Part of a small language model's weights.
Architecture: LayerNorm before each block, biases, attention and MLP in parallel.
Each number is 128 + 32 x the weight over the matrix's rms, rounded and kept within 0 to 255. Layers, rows and columns count from 0.

# layer 2 attention value, 448x448, rms 0.119, rows 123-127, columns 224-335
[[131 150 115 180  95 166 135 134 122  88 175  86 150  99 173 139 187  81 107  61 156 148 101 127 162  92 119 134 152 134  76 102 115  86 131 183 122 149 124 112  90  98 151 141 139 106  50  92 158 145 155 135 176 167 105 112  95 104 102 158 145  55 139 144 134 170  64 164 150  93  98 169 114  68 185 104 123 138 152  96 168 105 113  86 119 147  93  76 125 107 130 122 118 169  97  98 150 158 139  99 118 150  79 133 161 106 144 154 149 120  98  73]
 [152 121 114  94 187 103 101 168 138 102 117 169 146 102  64 114  53 116 126 137 142 147  90  92 142 100  93 138 127 160 133 173 133 162 141 117 116 127  92 134 138 140 149 145 101 206 139 152 137 150 131  84  96 145 123 110 131 116 122 122  87 110 133 129 145 116  98 166 103 111 123 133 114  96 110 125 177  87 135 120 128 131 120 137 145 121 180 167 122 136 144 129 164  94  92 163 135  97 124 121 129 119 126  68  76 172 128 150  59 177 175 105]
 [130 139 123  65  94  99 164 116 104  95 157 121 103  98 108 170 152 108 135 140 149 165 167 118 149  93 115 158 140 128 139  69 133 125 131 129  72 132 160 135 121 129 129 181 114  54 141 175 117  89  94 166 126 170  95 105 112  96 110 145 155 161 123 103 127 177 170 177 111 112 134 126 120 111  95  62 131 112 158 205 120 186  71 109 125 164 106 187  95 151 140 156 170 134 124 132  59 143  84 149 114 157 163 153 128 122 201 126 129 139 161 166]
 [124  99 185 102 153 129 132 152 106 154 118 102 202 132  67 113 142  98 197  97 177 136  66  69 158 135 124 123  94 131 151 139 171 122 151 123 128 144 143 148 127 111 143 118  92 159 112  97 156 112  82 168 169 116 117  88 115 118 145 188  78 139  49 155 147 126 177 169 177 147 135 124 124 150 189 125  92  94 169 115 185 137  97  96 125  75 193 102 119 104 142  86 120 128 119  67 187 128  78 142  83 142 207 154 169 123 138 130 126 116 130  73]
 [ 94 107 162 156 119 165 126  46 115 135 154 126 148 138 105 110 110 158 114 187 129 150 113 102 137  96  62 145  98 182 118 128  87 121 116 132 159 169 140 145 134 141 176 123 134 170  82 179  97 106  65 190  89 148  98 114 162 118 109 125 113 172 140 124  94 111 122 114  82 110 118  86 187 185 142 184 111 185  84 160 125 189 170 163 111 165 156 133 180 111 167  91 126 138 144  87 121  89 152 137 157 101 113  26 125  88 120 121 121 165 171 108]]
# layer 2 attention output (transposed), 448x448, rms 0.0967, rows 123-127, columns 224-335
[[108 136 175 137  87 123 128 163 137 180 148 107 109 151 151  93 106 168 159  66 162 137 135 173 118 139 140 134  84 129 189 132 122 175  43 140 113  92 102 120 107  85 134 130  94 161 131 115 116 137  87 123  89 136 128 161 125  82 188 168 105 143 150 158 108 112 148 142 162 181 136 144 135 153 102 129 139 128 122 106 132  98 178 195  68 153 168 151 177 120 114  95 155 105 141 148 119 140 168  93 130 147 141 171  96  88 125 168 134 136 169 109]
 [ 71 154 107 132 206 120  91 128 155  98 130 157 131 155 127 183 136  98 156 118  89  41 125 130 106 160  99 143 131 145 144 148 157 144 119 164  97  94 133  77  87 117 120 133 138  63 169 162 121 135 115 136  99  97 135 121 103 137 110 110 131  78 117  71 163 108 182 150  96 152 116 156 154 129 144 130 137 184 139 144 125 127  89  75 146 105 137 121  76 137 162  57 112 129 115  85 135 149  62 182  72  98 142 120 117 134 103 134 154 100 129  99]
 [177 104 139 125 129 134 155 104 143 140 144 133 131  96 109 119 169 140 106 139 133  78 169 117 122 113 200  94 110 129 132 178 122 116 123 176 106 165  87  93 132 149 107 124 170 159 127 128 111 161 191 155 142  73 144 124 151 110 107 181 196 105 131  99 127 183 133  60 106 155  96 191 132 162 124 146  92  83 170 118 143 147 157 131 133 154  87 131  99 132 107 239 133 107 161 154 161 152 116 115  79 143 145 117 177 195 116 133 124 155  96 144]
 [126 116  81  81  85 128  76 128 121 152 152 167 135 140 107 148 132 117 140 177 145 105 188 108 170 113  84 148  95 141 160 152 130  99 130 156 167 102 122 124 119 108  92  91  94 123 159 152 139 170 123 100 118 137 125 123 153 119  88 151 153  85 148 133 133 102 136 117  95  91 102  94 152 137 157  70 143 131 141  75 115 154  91 159 129 114 103 151 137 164 157  73 111 142 127 150  97 143 106 165 158  79 140 153  99 106 120 106 120 127  95 119]
 [151 144  98 134 164 113  87  81 109  87  82 139  65 182  99 170 130  88  99  91 114  80 101 110 141 152 202 122 172 120 117 159 163 159 184 135  84 114 148 120 107 198 142  78 163 110 119 141 119 125 166  90 128 101 159 108 154 125  51  97 118  80 145 139 106 140 119 169 174 105 124 137 147  81  68 119 137 134 134 181  89  92 121  49 134 173 122 158 107 148  83  41 146 143 137 124 142 116 137 124  96 118 162 124 129 122 114 130 145  97 142 148]]
# layer 2 attention query, 448x448, rms 0.126, rows 128-137, columns 224-335
[[131 117 135 153 135  88 116 154 129  76 145 134 118 136 116 136 112 124 161 143 103 100 151 120 134  97 120 146 110 151 148 114 115 121 106  94 158 114 144  97 172 156 114  99 121 122  92  83 101 124 137 131 152 170 108 177  98 140 136 166 136 139  95 150 163 158 144 142 144 160 111 112 155 128 112 150 127  96 155 118 163 126 126 113 127 157 101 112 163 158 143 155  92 100 167 107 125 107 157 125 124 125 102 188 149 109 153 136 124 126 164 106]
 [146  89 129 172 122 138  77 132 110 165 141 109 128 147  89 111 130 141 102  93 120 165 138 124 156 149 131 153 173 110 171 128 133  94 135  80 111 136 111  83 148 135 126 124  95 130 133 137 131 149 106 112 183 103  99 105 119  66 108 115  96 126 104 121 122  87 140 138 128 131 110 125 221 126 131 124 137 193 107  98  32 170 129  91 150 105 226 137 132 151 169 151 142 139 190 153 118 105 134 154  88 110 103 161 153 142 149 141 134 162 140  85]
 [ 90 160 134 183 116 100 104 125 119 117 132  74  90 166 113 101 128 119 192 139 156  93 110 109 131 121 150 128 154 149  85 138 129 111 120 124 130 140  94  95 158  93 192 106 153 116 166  97 119 108  92 129 117 101 131 105 205 123 116 133 174 145  87  97  94 158 204  83  86  83 134 106 169 111 136 118  89 121 138 162  95  98 119 146  90 145 125 139 113 115 124  52  39 158 195 103 100 131 165 123 112 138 116  98 148 113  74 130  91 103 131 131]
 [138 137 117 167  71 114 126 127  89 188 107 159 126 110 152 124 117 107 112 114  85 200 138 123 157 116  72 161 130 155 160  98 131 125 131 119  60 150 122  83 107 142 130 131  88 115 107 142  94 143 159 130 144 122 153 136 114 218  89  79 142 125 117 138 138  61 147  93 140 147 135 161 132 168 134 169 196 139 127 154 142  77 137 102 162 118 121  97  89 120 137  92 115 117 134 123 120 155 106  67 150 141  84 189  95 154 153 139 171 139 151 109]
 [162 188 169 180 141  37 154 141 122  98 166 122 140 146 125 180 117  84 137  97 164 114 137 150  99 114 159 121  88  77 170 119  97 105 145 157 146 151 152 171  75  28 111 140 163 114 156  91  91 130 149 118 169 107 159 152 104 128 105 177 112 142 144 114 134 142  93 187 157 112 122 138 126 159  98 135  83 124 109 133  71 119 134 141 121 142 128 163 123  99 155 217 128 201 180 183 205 120 102 172 134  97 157  75 201 116 184  91 114 153 209 137]
 [139 127 171 155  81 113 147 116 159 112 124 121 128 184 129 138 122 126  98 173 139  78 111 128 107  83 125 148 105 121 136 121 110 144 178 129 166  85 109 135  80  81 160 132  95 107  92 108 142 132 122 103  93 163  92 127 106 128 130 153  79  69 130 136 104 101 120 136 154 129 134  89 116 115 186 109 130 158 179 143 118 159 142 164  94 142 118 207  93 176 156 122 131 158 163  89 128 126 153 155 108 118  74 119 127 127 122 102 100 192 129  47]
 [153 131 152 127  93 113 105 117 135  99 107 179 103 117 134 160 122 117 106 140 144 168 170 151  97 106  85  77 113 129 153 113 126 132 178 157 127 132 124 115  97  86 139  97 182  81 145 126 135 161  72 112 160 124 125 160 164  91 180  80 182  99 110 117  92 145 147 124 108 133  77 103 107 135 168 102 142 125 128 150 102 100  97  91 134  94 129 105 100  87 146  62 195 117 179 211 105 159  79  65 112 166 178  85 144 168 193 117 194 134 234 175]
 [ 77 127 134 114 173 155 118 117  66 128 107 118 138 142 118  93 131 121 148  80 138 156 186  89 163 131 149 140 192 189 106 158 126 181 105 132 198 117 117 138 152 128  87 135 134 150 191 112 188  99 185 157 123 102 158 126  83  98 110 142 144 187 136 131 109 117  80  63  60 115 159 158 150 129 160 121 117  69 149 154 132  87 105  76 169 128 122  98 117 150 149 191 125 104 185 128 140 164 137  89  55  78 129 103 141  56 111 153 162  65 131 182]
 [151 111 160 115 145  99 193 141 123 170 117 109 165 118 147 167 155 148 167 177 132 136 165 129 125 106 165 140 135 127 142 112 111  86 110 142 140 151 125 104 160 140 115 147 111 105 112  86 106 112  98 141 125 153 111 133 151 149 128 152 110  85 132 127 132 131 161 140 118 100 131  70 136 120 115 155  99  83 143 126 102 144  79 135 151  85 132 104 135  95  98 129 130 116 114  81 125 145 179 103 193 125 159 178 152 112 105 163 113 122 137  84]
 [139 172 139 122 183 138 134 121 108 150 105 101 159  82 153 184 132 127 108 110 145 129 158 101 138 112 121 137 101  82 134 121 137 109  99  94 177  82 163 105 130 121 101 141 137 127 176  91 137 115 134 167 107 156 151 135 115  93  84 127 119  79 188 131 151 133 187 161  99 135 129  80  99  97 169 115 103  98 153  77 122 119 118 147 130 115 126 107 124 110 150 166 130 104  53 149 147  91 166 148 111 147  87 139 153 139  74  74 140  93 146 143]]
# layer 2 attention key, 448x448, rms 0.123, rows 128-136, columns 224-335
[[151 119 152 108 118 163 122 120 121  82 107  66 106 125 100 130 172 130 117 102 150 142  76  82 131 112 124 110  67 143  85 165 149 103 154 160 111 130 155 107 120 132 113 125 153  88 167  99 165 144  97 130 119 133 115 160 117 135 161 110 162 162 185 115 159  88 137 147 163 160 119 142  53  89 129 101  85 150 116 127 152 134 148 121 115  84 109 128 145 157 110 116 154 144 136 140 141 135 180 165 125 137 116 133 135 124 127 131 188 115 160 110]
 [117 154 166 109 105 103 122 133 146 105  87 123 119 161 140 133  54 128 160 217 167  99 140 193 146  87 124 103 168 130 132 117 137 127 130 150 167 182 157 179 109 154  97 155 120 130 121 169 178 158 165 121  98  92 128 148 124 168 120 131 124 175 121 165 133 175 123 111 146 111 144 171 125 141 103 146 106 129  98 101  93 107 103 164 124 108 157  78  94 117 156 101 123 109 110  73 104 152 106 103 153 111  91 125 167 106 144 152 180  74  97  56]
 [100 165 173 125 184 185  86 184 141 121  83  92  50 138 100 103  91 163 117 123 202 131 187 188 150 158  57 190 143 112 168 173 164  91 151 125 169 147 136 129 130 138 126 110 140  98 146 163 154 182  76 100 161 150 119 128 133 179  68 144 105 161 139  97 143 169  84  84 181 159 171 241  57 148 187 128 164 107  35  36 113 140  62  97 174 152 163  90 127 147  88 118 158 139 140 217 152 110  73  56 131 105 118 151 165 157 202 124 166  93  36 148]
 [147 113 117 164 127  68 157  94  73 107 123 162 153  75 141 104 134  98 146  87 114 125 162 158  91 137 120 178 130 147  42  74 114 142 141 181 146 129  59 136 126 110 137 108  89 131 102 163  81 112 143 150 133 170  65 103 149  68 126 105 152  69 129 116  98 100 175 138  88 129 176 108 188 123 114 118  89  91  98 102 170  91 166 131 147 149 101 158 118 126 135 176 111 104 127 116 110 128 173 221 116 116 171 110  89 124  85 172 117 165 107 122]
 [123 150 120 148 123 130 101 151 222 147  96 139 101 123 117 159 159 140  62 154 139 177  92 128 153 163 110 183 149 126 195 178 161  97 140  37  92 125 183 154 207 143 132 136 122  13 165 164  95  98 124  93 118 109 216 154 135 186 105 161  41 153 111 209 157 108 116 128 190 119 105 214  63 147 135 206 166  93  76 157 125 109 158 107  93  72 204 159 164 162 173  69 171 137  55 124 144 132 124 118 231 114 103 174 188 122 148 156 105   0 112  91]
 [ 81 201 119 138 158 136  89 106 154  74 160 159 131 151  89 111  94 136 163 129  81 134 124  62 126  87 143 178 167 151 129 158 172 157 126  67 122 116 163 136 116 147  64 147  74 142 112 127 142 183  54  89 146 142 145 121  52 180 126 132 131 151 123 153 157 131 124  85 133 159 104  97  94 191 110  96 164 119 155 118 117 136 114  87 105 144 108 118  91  93 102  77 134 126 117 161  91 117 103 125 132 114  69 154 164  91 172  93 170 148 108 173]
 [147 137 129  94 142 132 101 117  87 139 153 120 181  92 113 155 168 116  87 124 136 151  74 180 105 143 115 157 145 142  88 117  58 140 138 145  99 131 134 112 130 157  52 111  99  84 188 142  66 100 115 132 101 130 160 122 119  88 143 217 138 140  62 112 115 101 129 143 157 182 102 146 140 142 148 103 150 150  67 139 146 130 161 155 188 144 122 160 173 126 117 156 135 118 146 147  35 134 122 153 131 161 171 134 167 141  90 128 138 120  77 174]
 [163  94 154 192  99 143 100  77 188  88 102  91  96  87 124 118 167 135 113  87 175 106 147 144  96 129 146  81  77 102 122 137 112 158 134 149 134 118 115 151 143 109 131 116 145 164 144 215 137  80 112 108 110  72  88  94 147 110 141  97 148  98 130 124 142 136 170 137  79 134 140 148  89  62 180 146  77 174 141 134 118 108 148  95 180  71 162 119 125  75 100  85 102 132 105 154 129  80 126 119  59 128 194  60 124 119 165  86 126 116 163 112]
 [125 151 127 138 112 114 117 141  92 130 146 133 124 176 106 142 130 149  94 182 134 143 108 130 140 141 141  98 131 133 165 100 167  73 124 132 122 146 139 121  94 190 140 165  87 137 120  99 142 153 166 132  91 126  78 147 141  94 129 127 113 113 122 126 151  95 138  70 190 105 155 166 123 172 107 128 130 145 105  86 151 132 136 114 132 115 113 102 175  77 135 180 100  78 125 117 151 124 135 124 154  99 132 158 162 154 122 143 108 144 147 127]]